{
  "n_head": 8,
  "norm_place": "pre",
  "rope_base": 1000000.0,
  "qk_norm": false,
  "parallel_block": true,
  "init": "trunc",
  "init_std_down": 0.00246,
  "grad_clip": 0.5,
  "decay_shape": "linear",
  "seq_len": 768
}
Each number is 128 + 32 x the weight over its row's rms, rounded and kept within 0 to 255. Layers, rows and columns count from 0. The size above them is the row's rms in percent of the matrix's.

# layer 3 attention output (transposed), 512x512, rms 0.0671, rows 55-59,118-123,182-187,246-251,310-315,374-378,438-442,502-506, columns 384-447
size [ 94  97  96  98  93  94 102 102  96  92 101  91  86  91  90  89  91 100  99  98  98  92  95 110 115 114 109 112 119 111 110 109 106 104 107 110 109 118 109  97  93  88  98  91]
[[201 167  80 149 102  95  98 139 128 132 122 110 157 153 140 151 132 107  83  87  68 118 151 126  68 170 137 129 162 102  82 160 171 144 102  46 178 150 139 146 182 157 132 119  96 110 207 108 218  70 125 123 129 138 152 141 123  68 112 125  96 186 145  94]
 [123  99  95 106  77 154 115 120 151 203  97 112 206  90 108  86 128 152  77 131  94 170 110 138 213 145  90  86 122  41 104 117 180  58 128  64 150 141 118 119 123 102 182 106 143 146  43  83  98 171 190 136 178 123  74  77 144 117 139 125 195 105 125 143]
 [ 92 136  82 117 155 151  15 148  20 123 162 144 134 175  87 145 112  59 168 185  80 138  94  92 154 137 146 123 135 136 134 142 135 192 135 106  94 155 154  97 170 129 166  57 178  75  90 113 183 109 139 122  81 181 147 133 126 152 170 141 133 139 174  82]
 [132 114 152 115 160 122 143 140 107 129 128 117 142 157 158  98 168 142 144 179  94 167 114  80 134 145 119  92 111 121 108 101 171 154 115 125 221 111 157 124 107  99 156 120 161 140 130 147 125 102 141 146 175 141 123 140 156  92 120 163 141 117  87 110]
 [117  81 109 156 150 134 128 140 110 145  84 139 138 144 123 114 126 109  86 181  92 153 112 120 127 161 140 104 102 108 119 110  79  63 131 143 140 166 168 113 127 127 122  98 145 148  94 156  78 102 127  91 157 181 117 171 161 173  93 146 142 113  89 108]
 [ 92  93 104 112 115 145 147 166 151  76 155 101  99 105  59 177 210 100 131 123 189 163 162  82 160 142  91 112 138  92 106 168  86  77 124 125  71  65  89 157 134  88 164 134 121 169 135 177 163 182  84 159  93 121 137 162  80 126 143 128 115 124 113 216]
 [131 131  89 147 121 131 129  93 133 196 133 129 139  99 123 133 100  90 160 123 215  90  92 187 157 107 130 112 125 151 141  80 125 146  55 155 125  99  81 116 102 165 109  77 109 142 161  78 137 114 127 176 131 128 106 138 124 158 116  99 117 163 132 168]
 [178 158 138 117 143 125  75 137  99 161 146  94 117 132 114 148 118 137 149  93 150 122 116 170 111  95 110 131 141 168 160 205 121  89 158  78  69 114 143 190 179 150 142 147  83 145 129 136 110  97 129  92 108 165 133 134  78 170 158 159  94 164 169 126]
 [158 124 136 108 100 126  47 149 200 158  74  86 164 124 171  54 111 145 106 143 114 140 112 120 138 167 125 147 159 215 125 134 116 100 121  89 193 107 104 138 107 157 129 147 122 165 133  78 104  78  64  99 129 115  99 127 125 148 133 154 163 140 148 102]
 [ 96 108 134 125 165 124 110 161 158 150 184  99 192 153 115 162  94 146 110 109 129 105 139 108 136  81 148  93 106 117  97 169 136 108 195 105 133  94 111 120 144 137 149 147  80 104 153  74 191 173 106 195 129  87 124 173 119 198 134 161 115 155 201 116]
 [138 115 148 141 115 128 114 145 109 124  99 109 189 151 151 161 142 100 139 130 164 161 110 100 143 116 127 124 158 141 108  86  57 139 116 114 169  86 101 133 140 104  92  83 137  83  80 123  97  83 105  90  87 119 137  57 125 143  84  95 164 113 137 163]
 [186 149 115 134  94 101 102 128 119  85 165 161 117 142 127 116 104 108 121 148 118 174  54 118 115  88 136 155 101 116 143 113 122 138 100 125 121 130 163 134 122 100 128 194  75 102 142 134 130 140 132 136 163 147 159 166 171 142 165  82 125 156 110 125]
 [120 142 192 170 153 140 166 139 110 115 109 192 133 104  78 167 126 112  76 160 112 146 137 118  89 161 152 127 115 151  93  82 101 148 123 200 143 118  91 108 163 132 152 152 163  81 153 194 125  85 134 140 122 110  99 171 153 154 170  88 114 118 167 126]
 [ 77 183 145 160 177 153 136 143  76  82 124  95 148 101 167 142 139  40  93 179 112  85 161  39 127 163 169 147  82 131 154 172 123 189  98 110 179 154 148  90 141 142 104  79 165 140 195 216 143 116  83 138 118 123 127 131 127 163 112 207 164 183 164 168]
 [ 88 165 111 138 108 131 182 111 135 100 143 162 132  80  45 158 154 194  73 139 157  78 141 162 120 131 123 157  89 148 115 183 154 162 113 172  90 122  79 160 145 147 149 127 115 105 135 120 194 123 123 154 126 142 161  70  97 150 102 194  63 205 196  98]
 [103 174 143 129 107 162  98 110 148  97 142 115 131 158 139  81 114 127 114 160 145 113 131 183 160  44 102 112 146 112  74 210 155 138 108 124 143 162 105 144 112 169 116 118  89 128 113  82 139 132 152 145 131 165 148  35 165  98 135  95 122 110  69 138]
 [156 141 124 149 143 159 161 134 147 163 130  89 135 132 138 134 126 162 115 108 134 176 160 111 162 143 117 157 139 115 164 112 108 122 148 166  73 157  87  86 169  86 150 146 120 183 196 102 163 160 128 145 144 153 108 101 135 163 170  76 138 133  76 117]
 [174 131 100 121 126 107 124 196 123  72 125 141 104 128 123 107 118  96 115 164 202 134 177 155 174 157  81 148 118 146 127 160 183  97 158 145 105  83 133  99  74 170 103 138 181  82 145 129 125 185 105 140 137 134 109 191 155 144 104 159 128  75  99 131]
 [145 121 150  98  98 161 142 143  83 145 142  37 138 148  99 156 147 107  74 157 138 131 105 123 121 138 144 129 144 157 110 179 135 108 160 150  91 100 114  78 111 111 144 122 141 127 161 117  80 170  73 187  89  95 141 127 138 118  48  40 114 145 108  96]
 [144 180 121 152 163 143  92 158 101 102  61  85 185 133 148 155  98 118 161  90 127  68 179 154 143 130 210 169 123 128  90  57 161  46 134 168 171 131 127 191 113 150 163 105 156 147 119 106 109 155 108 111 106 163 145  95 134 150 159 113  93 174 128 141]
 [106 113 140 116 189 132 125  73 168 109  96 113 132 101  89 133 134 164 137 125 119 104 126 125 140 136 118 112 127 115 147  77  94  99  99 120 161  99 130  87 167 117 120 158  94  93 178 140  78 123 170  88  98 123 130 159 153  89 185 141 154 121 108 132]
 [138 132 123 165 114 142 109 130 129 149 172 128 144 127 124 156 167 149 130  85 125  94 135 173 106 132  74 195 117 197 121 132 140 161 172 144 127 119 122 113 131 151 133 115  55 132 147 124 143  82 134 126 118 131 151 132  95 135  73 167  84 116 159  86]
 [155 127  98 133 123 125 135 122 138 132 153 106 171 130  87 119 220 103  97 134 186  93  90  96 122 117 106  93 157 141 181 128  69  93 171 139 168  98  77 103  82 115  88 134 149 132  69 169 154 119 116 144 175 155 108  96 102 150  51 186  98 139 112 118]
 [114 136 179 219 163 100  84 103 121 205  74 169 120 122 144 115  93 110 117 126 100 131  61 111  81  72 151 164 179 105 132  96 165 168 132 155 129 171 160 178 117 159 144 120 150  70  98 110 136 139 163  98 108 110 121 116  73 122 153  96 103 163  96 103]
 [100 199 108  88 196 108 150  92 129  67 128 145 203  57 153  61 140  62 179 108 122  90 132 113  98 129 100 113  70 102 165 103  62 163 152 138  90 155  98 152 207 128 116  93 133  73 151 124 172 174 130  62 204 104 137 161 149 140 166 169 155 137 147 129]
 [126 154 159 124 145 116 119 161 104 145 121 133 159 104 135 149 116  85  96 152 140 127  85  53  82  80 135 149 102 201  95 131 131 151 120 126  74 113 146 116 140  91  81 134 142 123 116 194 164 128 185 160 121  87 110 155 154 134  87 149 110 168 110 171]
 [161 128 149 100 160  64 129 148  96 163 121 207 115  97  73 176 122 169  24 137 158 139 118 112 108 117 127  78 141 133  94 163 111 153 104 124  98 124 143 101 121  81 123  88  75 178 146 171 143 167 109 178 169 102 158 132 108  66  99  93 108 160 138 114]
 [138 161  96 102 103 109 107 144 169 142 165 111 167  95 182 135 145 163 141 156  77  80  98 139 160 146 189 103 129 121 127 211 145 145 151 198 136  60  39 165 170 130 118 118 117 153 105 123 148  93 172  85 171 173 137 132 126 149 101 111 158 150 122 143]
 [107 117  35 120 101 139  74 193  71 113 119 119 109 115 144 114 152 175 124 106 105 113 224 178  92 137  96 119 145 146 155 136 169 145  82 138 129 137 108 107 129  86 115 140 156  53 139 128 236 169 122 193 167 154  92 150 201 128 170 180 110 125  84 110]
 [171 147 164 141 144 114 113 102 115 161 160 171 140 118 163  73 175 188 144 144 128 159 146  57 106 188 131 134 134 132 112 170 131 133 137 120 173 166 133 165  90 119 146 153 122 149 163 149 139  85 148 163 128 119  83 100 154 109 124  88 124 142 138 109]
 [137 144 102 182 111 129  96 126  76 169  79 121 116 103 141 144 156 183 115 138 131 119 141 154 139 111 159 136 150 164  98 130 185  86 102  97 141  80 108 149 102 199 103 129 178 123 114  97 112 137 164 123 135 123  78 134 145 167 102 116 160 184 165 164]
 [135  83 132 177 119 152 146 167 172 127 119 125 130 159 138  83 148 152 128  71 110 101 123 123 172  72 158 161 172 140  92 159 135 124  92  88 100 128 120 148 118 177 116 122 148 133  91 106  85  73 123 119  93 154 121 125  68  76 100 122 112 129  96  67]
 [124 134 123 123  90 157 116  96 142 113 120 106 132 192 181 137 153 154 150 111  58  93 105 133 119  97 139 190 179 151 143 109  91 167 160  77  77 114  97 192 142 158 141 163  63 125  87 133  59  84 134 184 140 109 156 157 128 109 150  89 180 107 152 124]
 [130  71  79 147 124 179 198 115 111  93 108 139  69 105 111 155 113 142 182  79 184 134 186 101 122 129  88 106 170 135 155 126 100 139 121 129 131 111 180 146  76 140 130 173  64 119 162  92 115 167 103 159 106  99 163 130 127 164 192 165 115 156 158 150]
 [ 94  42 113 116 142 136 139 191 125  91 116 121 155 172  98  97 110 101 109 142 150 108 152  61 163 189  87 131 104 153 131 199  80  89  94  77 138  94 160  96 214 118  88 138 108 158  71 133 132 175 111 117  93 130 156 102 170 145 139  86 185 118 124 123]
 [131 133  70 170  95 185 104 112 115  67 153  72  92 189 120 210 148 131 141 158 152 133 101 124 159 150  99 104  96 158  96 111 125 181 124 117  91  87  95 133 118  62 173 151 156 180 115 126 110 102 144 115 113 112 100 109 137 119 111 160 114 146 113  97]
 [126  92 157  68 163  93 150  66  91 105 136 101 151 161  63 145 121 112 128 173 200 133 167 109 126  65 161 181 168 125 129 107 110 105 156 142 154 166 129 196 114 113 160 132 119 195  97  83  47 131 110 143 109 184 198 143  77 136 101  91  97 114 161  73]
 [181 106 115 141 111 192 113 134 139 142 166 129 171 179 132 115 186 117 133  87 112 118 136  84 111 132  89 108 106 114 117 129 102 136 115 110  98  54 145  95 134 122  77 174 128 126 138 107 150 106 150 135  73 124  92 120 149 115 143 128 171 159 149 126]
 [127 111 145 163 173 157 121 162  98 154 119 151 132  81 105 119  91 122 108  77 104 196  95 133  84  70  81 125 133 110 106 113 138 142 101 101 142  99 118 152 142 141 106 164 115 126 175 159  81 152 119 105 133  43 137 128 126 166 178 151 148  77 184 161]
 [122  68  50  82  64 128  60  92 109 133 164 106 164 126 134 159 124 158 167 110 190 113 164 152 154 115 126 128 148 157 159 213  82 126 128  75 153  64  72 171 128  84 139 106 196 171 158 105  87  97 110 105  31 101 175 105 212 110 109  60 121 126 144 123]
 [146  94 142  66 150  75  86 107  97 166 139 127 109 142 147 132 175 200 119 146  90 118 110  90 161 103 126 176 161 185 152 169 177 112 144  62 112 130 137 148 104 112 145 125 161 153 102 104 147 127 139 168  80 140 151 123 122 119 129 160 129 105  85 128]
 [ 80  61 126 182 196 115 133  92 146  90 206 135 108 209  93  92  87 126 117  99 183 142 125 146  89 202  51 125 137 152 150 148 120 154 166 115 141 156 156 121 121 161 154 124 156 167 131  86 124 105  93 126 138  96 177 149 130 162 134 130 130  98 107  80]
 [163 116 142 144 117 126 159 127 117 125 158 141  91 177 187  94 132 101 176 103 153 111 179  87  64 141 160 102 135 138 154 115 155 155 176 121 124 106  94 112 143 159  75 119 137  87 112 133 161 139 127 141 169  64  47  35  72 100 174 114 124  83 143 194]
 [102 144 142  87 116 111 108 107 135 114 131 144 135 160  92 138 106 125 103 137 174 109 122 118  86 148  90 180 117  86 132 161  82 130 107 135 151 160 160 141 106  86 137 180 154 131 128 112  97 161 122 114  82 127 156 127 115  82 136 103  94 202 107  81]]
# layer 3 attention value, 64x512, rms 0.0936, rows 55-59, columns 384-447
size [101  99 100 101 100]
[[134 108 116 208 147 137 160 132 138 164 193 100 110 198 104 137 157  72  69 148 112 140 164 136 132 186 112 118 143 137 145  80 149 100 147 103 182 115 162 120 136 122 147  83 113 173 124 123 102  96 102 159 100 170 141 134 135 111  69 106 156 131  64 106]
 [100 159 131 119 152 110 152  41 131 126  74 115 137 142 144 150 156 109 125 153 124  82 124 109 115 194 122 116 178  80 169 166  85 148 134 140 114 151 119 100 163 149  56 168  97 182 129 147 128 167  73 151  55 159 162 167  70 159 120 124 156 127 150 109]
 [124  91 117 111 131  89 122 143 173 178 110  87 145 157 154  89 147  84 153 108 131 133 140 144 109 174 110 101 113 155 151 140 158 116 132  96 164 152 137 173 104 147 152 158 133  83 123 103 114  53 148  67  51 168  90 123 133 166 153 141 144 140 141 134]
 [155 184 211 114  96 115 130 119 159 102  74 141 122 102 156 131 110  56  72  56 123 113 138 145 140  89 173 198 153 159 109 141 142  80 153  63 141 103 140  82  86 193 155 126 132 129 134 105 151 157 127 101 107 117 198 157 123 129 137 123 160 100 168 121]
 [127 146 147 126  98  90 181 125 153 119 128 118 207 121 145 151  79 131 125 140 173 105 104  96  86 104 100 108 135 140  69 117 127 143 142 101 133 129  78 124 132 156 112 135 132 137 108 171 118  88 117 127 107 154 155 140 130 111 134 147 129  65 129 185]]